config.yaml
n_layer: 15
d_model: 384
n_head: 6
n_kv_head: 6
head_dim: 64
d_mlp: 1344
vocab_size: 8192
activation: "relu"
norm: "layernorm"
norm_place: "pre"
norm_eps: 1e-06
positions: "learned"
qk_norm: false
attn_scale: 0.125
bias: "all"
tie_embeddings: true
parallel_block: true
init: "normal"
init_std_qkv: 0.0223
init_std_o: 0.00408
init_std_up: 0.0223
init_std_down: 0.00408
optimizer: "adamw"
lr: 0.00078
beta1: 0.9
beta2: 0.95
weight_decay: 0.4
lr_head: 0.00413
warmup_steps: 280
schedule: "wsd"
decay_fraction: 0.805
decay_shape: "linear"
final_lr_fraction: 0.02
batch_tokens: [32768, 65536, 131072]
seq_len: 2048
doc_mask: true
train_tokens: 422300000
steps: 5762
dataset: "wikipedia_en"
Each number is 500 + 40 x the weight over its row's rms, rounded and kept within 0 to 999. Layers, rows and columns count from 0. Numbers have three digits each. The size before them is the row's rms in percent of the matrix's.

# layer 8 MLP up, 1344x384, rms 0.0305, rows 959-984, columns 256-383
104:450447524452566489532475514502516431445450528517534454532499513521480522478508520491522605505537499542580495502481574485490474461472390533465454471443496515473539516558490456445525496500518519518501530512417527510585540514408553527480476591523564479527519527429486465521526462540511511509488563544554445516514496499450488540562524476497532433473497436462486481505562490543558454524498
088:496520523581428533424464496484496478556461595550490489508465422544462429554507529504449458498531479418481469470514490435509551540500522504461537409468464551532478497445443563447425492477474490506456491543534516482491500461487408486554491512446489518505482464498495490541545496479482511486440448508476506438426494541494522553535532545419480595445563483521547529431546480512592533506510
080:552503511506504502523451500404512487511442474473510525487513493571432470444515574496505529477459539534541579501575506539498526530488415513434477512374470518443546563606469478481484490514461427511496531557462425476527509392517487443547549486496590527511484448489502471491455436550472462481547513513528460558485554513579512491477486540475473541433466436520522548576550556510581496565452
107:442534517509495506444521596494463442520551540512490506532466481503502582513537470538470459495465435503488538524481476481483452514428564525504523431507498493505525437486423535452535522500491587479535494489465542479502399468427542485600502540494507500561536593494441482504462498505471496484464525568493496560493466566490546490475546515419413528511600486472531483532501495546537537524482
117:512476484549447536527593544486534421495545503515494510533502488488523488567451523575524599528522469557448515521603539491503476498590466448499503481483543498459399525442488564527476533516436465507557578455507466485486513513463479537506438500509426506558517517504508466461530414501470539494483502482561469485475437435476486550522469485539510491441553476461486566526472535527533558444435
094:438462485490489463554553515513511478527476513544482493527459480526502543468519522467479462568454518492569412569507541463490518437465517505483555406508465571525515526455520522482472516578515542489473439533472529426505495453407500461521525553557555508458471539464489490457509491489466484502536572512525454441508490494445416516553531556533486477502500563502571496456527570540485484499520
084:477504538505495445530496493464567479504487577534498497468468476549417476493533520567510549612476541503527481487549484511477477493523539481508510407500452564435427510475522525487513503499478579516558520538449543519552517564473490446593500439550523528501477490553510506508518469498477515530550472505485492508534518392510456485530430447433520446473519540499473479476622458551484530531442
117:464552530461558468523471536496514500548419520499518453550453477515520468620461528517514481490501509550523438543488491513470462457465451506455475431540440586519371451488487537389471466506543467483415479503556464483523510491450468591455511530528499462498515514469484495481482513523482528519445493541520455506565482497457558618495488557539510486452525556548574468471501576495473542499474
101:504491530414427467466474550531520523507482516455470486569453410540491489521534502488538506535512526581450509492472537550457519465484443551470484505446428443490477500539431472454401468493477481535453573466447535449473510461507462528499580510524489577491512510540436470481515466499497444541503463486529464548414470585509526613504490441465427485515536407446560498522536579500535544511493
094:486525520551525586541561582481479499484468507487457463499509493488447472449520527561452550490428534556551441513510497510427489484488570441423491442466499471490550539527443547487429503468518499473425518519472504483505449529510522555480503497528434550523521534509496456465591565578458478520496542521596509459483531433505557476557506534521474416495451506463492515591467514460509548488459
092:482518557432404464461497570449454453547507490513402461487477550539468516473536438471498498546520592489467452568541515556470474544447490472479537497494495521533518534454512483491541472559498474518497537521496474484516480445505532536462519526506500552492460541444470448517513500524488501487487459450563479550568473635586524485508457558505456506505550525496529588522440519482505553492492
094:450482557596502522508457534556515474590445540554505456488457506540475499475447475471568502508548517547533470458456516467497444452482476507455530459523377561466440454455495537462466490499509491536496521487464454503526463482480549493476541515501520502490471481487515477415446496560474507515456492508585495487507486481493498525543565605492469476486451484618551487461502471503464466503532
103:523485486457549495521509493468540486557430605510498463525527493498475494511506485520594499558388528466585526519483558508488483497492527477415528457510522465539469459504485513530493443501461540560460468548531525448487511500492520542517515492511522461465474531499505531388535491474490614526496471555478545542524494489496456573497504484595502473439595502495506540503507567574512517516457
109:467529428433467572556466500508435443514490522508486513497478546493495581465505517494478414522515458523573428494479561464498458443496559528452501502540500538417415451491500558507528506498524551520489448545384491468592547476489541497455519552575466487461474508414512427465539536542488558513545518522552499507506485465472483547528468524468486460471524436602569395522517546456502488490524
104:511457472469486450461509486483463515547567481462466556543457553515466483564471455518497505504523599511531572478577475532475478419516507477490548482498480471473501521483463505589529543450439470440473489566539397478590515466444556474508442538494498492489458528466481481574537490538503481519512600496540431490451528552462469552562503552547491489460565516582433465560561501416516480523444
090:468554463520420524421473501527511459537483526545506507456532467531519548458481512505512560504572541506524483479452514455504431430511490537459486498557492624516426459407562500405444519538471530500530460601458527470600468476553504526471479495527522503502492529504482464394540542537477593464578482508520520498513442443468489517487484545520506480498509510572500416504487491532487480522440
112:484445484436430497533582538474528475507523525497550512483485516519493498463481467601479509526467530472555574532485481467456523562554408441480486500406488518516521563474438501486448499482425586498505488582437487547545503500444527470530517552492500439456500493524519469504524489471454570493535487478534523502447450457473532472606539487572498522507476475534508562517492483461511467426508
105:571521557490480475563514519488489528489540539505493530452494533477485554490466522556505436538489439531538619536527581467454566517508534502512533551470496512523494498390488469543493479513447513459473484488501519511483497474484505444503516500457514449539466586467495421465494489473512544492446476478551546497458544524510478576478556502486463570548513560499503558474502550541490407503534
077:540496553489530496503513510469482443528443578454508533538521536524474472484458482557536546499502461484509580520497519530522582460540413449497467474420500462484535530479503438489489395525391474476475552485529467494512378581519508614506572488530508527492540476466451456493426481523504486511522538442515457597484533551555499485557570535513470468400461495490421509556504535458508501465523
092:508539504537505513462448541500519555420542487502538471529524480494531544554553523517478523516549371497489449485387459515486450447533594468524498480392418503533532441503521414467492564484432503457609462461465490515463511526469405497452510483519458509552466453469499467563473549534481511473499492519515521494479437513518491552501518525489524524409534480456557484562490398546499504563491
117:494404431449447522536484557479522465450432565540512572524526485533531536471532522591478473545502478471472551536460536471417550506499498572459488484507549528500451470553570551529503454532467567455500545472530509468432450465467473498454481557494521513443536536481508459482500509498443532523519524487595569471426566493530478548518483491469493499537474493424533459451548470489549545483505
099:428496524539470512542505512475495495513458517514548437550515517485500490561502548609629530525433498500510528517463470495490546456443569508418541525419527527432544459553516473549504447447515591477506522609443505501475467496459511479543578514493503549538444558508487498491488449455455529543568489468529550525506507530476433582576472518457481458473443571451503460429545458517490501496511
095:513508433501492479545536511475502439476434500487540480572494528523529451526556516547470475551556496483519555410456544454497422481510542520384614440515484549481456543479478439463504495512488505412460503516467519494575470506501513488457533557539489471449488539450501452522499426528491526540526527447522413463493525443487448511522471485477517484442462445536431535517563500521568500507551
109:441528557523484514453575503567511511564510501531427438502449546489505544609534532536486542521475523471560497581489623432501500463515503478500533505562409464437460515506483540492423501551524521557385461559511439408488501481475555535515440543528452462476513459519498477464495525525444520502478471485529519547518473540538505513553555482436499532533526493532470476513501488497497509488449
084:447455512570515494563445512520502506475481494459429435488525501521416567495495544501468540515442433524507532492489512577439572429546483447471504557462521504444493503513491465566481446521498547461502497464517516470493399499509586488576585524517532536539623505506492457523505562523466534481537471516530558581509510551524511470607519517551381532519515527434477512519525479559494493470507
079:439407499434522494479509528517478495552514480463512464602475542525527522446463513450479460501459486514533487504525489525455522534467528547530582466522480517509455527567436547496477479519514474487498462488456508432538511496428456473458448522458549549491453476434499513514472520496471511508524570523485570495543492497490497508590571507525422494455524462495561527468465594552540475474476
# layer 8 MLP down (transposed), 1344x384, rms 0.0293, rows 959-983, columns 256-383
099:538465531449433497475519446531600522509507504521446418474461501567525503489545509521498506470500456473464575514560545473515513515513469578473462507578445507510469514558519464519434486493529358536552514547412514486504491469404581508514518526471535432424483519428524495532501557547527538497508532532538457492546481500531512481528461434506519508478479547547475466517451455482574529504511
083:461482464454491535510497493542484475453565475490522536522496460402459524461565561533550515483467438476467478465600557487495552513516500523504548515599517411530502550509558430489577496511433571498556459465548577494550474470507503541430526474594489454515509419473467498452447515560539492456531548542485498508531406483517475477536553447507549457479433504545518426517574553474494563438528
071:552500474460506482533495526524464509511527524536583503496517553513540451532407457485463500420462529540552418510514393453500440524509529519499511480490529487480534443515496490515551534450545396557502441436467474524379520488484516472420505487461492457456519516443435516510524492473525611518489498525485561485513450437517500480516432470465518493513523551481533484517514481412583461534546
110:505496483463515467454473536518521509561493430527453478490376495472483493573516540571512519510504537478541492498516563511459496494562548499560536470543460541543476449536519564483506517535524572496443510445428519562531465485536542473497527513476527530384442532547513519533475536481482455475427474485534505427472458484452455501574511540485483562463534465495484437497491497477520577463396
125:474517475480504510458476511454546478499481546517500457422540475460533410454559440498554533557483496463503424482513455452505593480430519521538491530449510436430492556536474489459483526459519563545520507488507426488543538527498439479483511395474494458564468510505486515524551430508515490574487517483483464565429499537517517553494489500499441469562489527565463529460454477547497461496541
092:514549492590481531501539433429473430440486502508497458505479527564519460492510460509534451502498551515510491582533447525556517454455480497458485492525459505496523518559461503490575562485450446536460510449585510509521528485521465506462551443473526496531567495427457476562404509479475553570455443529535538499439451498551472508535477531511501495466538487545452482510557507468560508493506
076:589540500542509526535465590466485488505482430501523506545480559443521520408632494534521454346480502477453519525489516546537476492467540518544471525482516510467562522537435500451497545509577491539482500533505493533450558479525521483452531581448476468483458444424460471474505483506533486451466543497502532502496449546471509523455475510491529527501427517562511437501475424443493526507483
132:516546506536566500556450480503500512603562427520495467512511472450477513449496430515494534469444485513478489480467522511474473563535509538484496438508569544496556429462418480470537538531602486577500501463530447556518469504499532524453529453557504574490511526465508465551540515502569462454465518512440473456596478510499563532503436512565537449448484499451505451485465532506477508482489
103:466482566420497528604521485547518456462511471549468395508465576536479439499471495482428417447451466496484522509541531536488515464447575486501492467490479393512506563521508543472478468420517499475491485452543523527459542506461519496528584436516514495441517508509426505527482476446470527549529443539465558533432438425507497418517541507448431521552487464530459452436557526511464507578498
093:576516460529568469508526459506508488501524518507501417466516529515534530513546511490505473489460482497514513476576484511558458539522520560452565526550550458508484486539552476536507533492463511515548540432520486501520437459477516459524522532535504559554485483493491523543514549483522477527570505498519483489525535495445448508503479514482467493466547465452488502516573559479462472457440
089:472581485441484500485486512543467444485495445521534497480525528559565511478514581519533491511530447526604506513475467529500469563547448463463545444539445545491527492471555529506501477484491506495466477510483515481494471464580510450468492550410419449520526529461489522500515505489505483448454479474480521499429457470476471441423568521501502513516463490431542515535500505468519494445470
093:555478590482545477525482508506505478437480600511577485535502503472508486518432492449473525493458526516485544496532465430448438512487500505517518507481560526611494563520473557476532471479472532516469446547613472504509537470511480463471448476463551426484493472494507522497510470454498496423573555404430471442459384514527486560522498513554476547473554574513411540483575448531512427468505
092:400440530519504538498451421462557527541491529551482576496489535446517494489452528549520467499523547475505524465433567506519477503513558568510568533456539471564582493515453458491525468547491491471484486439499506496538533491473550462546454493470534475525484505528522456446495499493558481539437532451442491501499500504569479439533478525487512466518478492479420568509528493563475572526530
108:512496472468477472459525506554553477465495512480493484451461473549515514588531565490481474491427481456535483491485537469521568455480528533481431525467534533490476550577415538546498507516500462514526532532483566561490460498490531514516523588453483524568545484526497540443427438448460478520437524476399550588497542445557424540550511517565493520469509502503558523461436383493473452552460
105:477520518501525529504513538473579583555554470478517473478535491521497534482469465503450388545463506492434409521536519480472492474452520533468488466555521499490444491544489515559585499463587409552481453444476514513437500544572517535526562461519456530488520484527546561467552533513468511418487536492438538476484491595594461529571560513565520467475423516506466518504525461620501538535494
089:542536528468503591511485495477512484473507487514473407532419510454555533479540512468480508418454565562485462519511513468495465462486517474491528480472427511504554503535477432506501542489472437529483525469509509496410516502464509448521513497553435544488461535505468501504543518474503459493539555534528551507456516552475541459491479512452457492457519486454468496537503439577518489558554
122:579513533558473481533433490474559471504514429499519470463538587480510402566454474468472535488507549411511525485508512495479505529499501431508524412532530507459467451461482498500517521540452525533447539477499426456522485478474521446497438533470530516548507492519569486407534488477486471490510509517516598475509552521478440477500485488564540508452506507484484528553507540499495549493499
102:475468513471493523517464607493470422473564450527510544524498593534527497421531493530477444413503461450482491477501447536430465569478524526490506443483497487484566528507507515501438544518517450507473527458531491432441543422547542456471496544468492558576435571483401416463477499474449504489488501491509470472509543552512544439500511462498606476562463473507491541536496575506480473564501
068:541563457490538417530438538547523481446506514600517523551570475449525507508508550539490506440533513501482462513491463457473415571537520506520511492541419489510525492479534532482494530508555527469518509493507543479549420529497493431446468484546443416540464425437477455480522555446467556552516566513499531529491418499502499475440453504471483525544484545482546476550608418488453481473535
085:511422473501443511483486479473475434542501523471463491451498453505498491487496474516527490502494593547493512455550520507572524492442424528420526503588579515511473514484546557551502518500560484583408535530492522489541501464509581504517481461493523471468559546500504498429541461472508518525487541497453482494520527472456535486470440469496500495611469529502477490433492601446516472461480
129:525548530556542461376519494484471579530504531512437476500519497493488429519571510563488542491497508481520482501457461458546470510499504560587525556536454484504523544505543494553487440497405423506438538488591550562583427489495486517562505525499498459499506510487554469528490555493492548470495426442442486512487511499410473528400548518538541471543483510475461495429475427456463478460465
098:518503551452522522459538455536443572422517499490481398562477471577498510528515450503537428538504476522505463514488520484460501429476467516555543556475561474515458463484503488482476468507536468570500455493474492525494481528444484544500531498523448577531511534584470532487489489531437465575443469479486488475472473498522456537493559525505576516478495498519451510488447562495470512490406
089:549434485511516547500486552471625564512478514493487508456473440509493562501541478527550471441404458494501570484503531526515516556518485479483467543498459486548590510513491535497482460507460428494408450456536501454498528472541495468529539526520562497514528461482515482522545539501466442502480535540513510443535511522535568505533524500440475507554450472444579561478469467460487449507504
110:477528498478515476481512452504482497482501554503478446553579484488475483480482585569526461521504522525540477475480476494494479521543488491493555529519493578511540513504486495509469510532490530445556570525545509488551427561410476504464524433437454407506507539460502469530473566523540482521399482479523521495465551469491538507415444465489563512547453481485544479476447494495451480586523
081:491509545421452482469460540479451480469555587509531537538530435537554509521555517495496494560415505545515459471502455492494464541523532525517523509513484488519502522515552502459528585529451571484465538548539508460559553542495518508486454447571527515571504456495492568494487570507521466504525531452438448595483489492480502541533477533463546386472483522495528449440506485498496569530500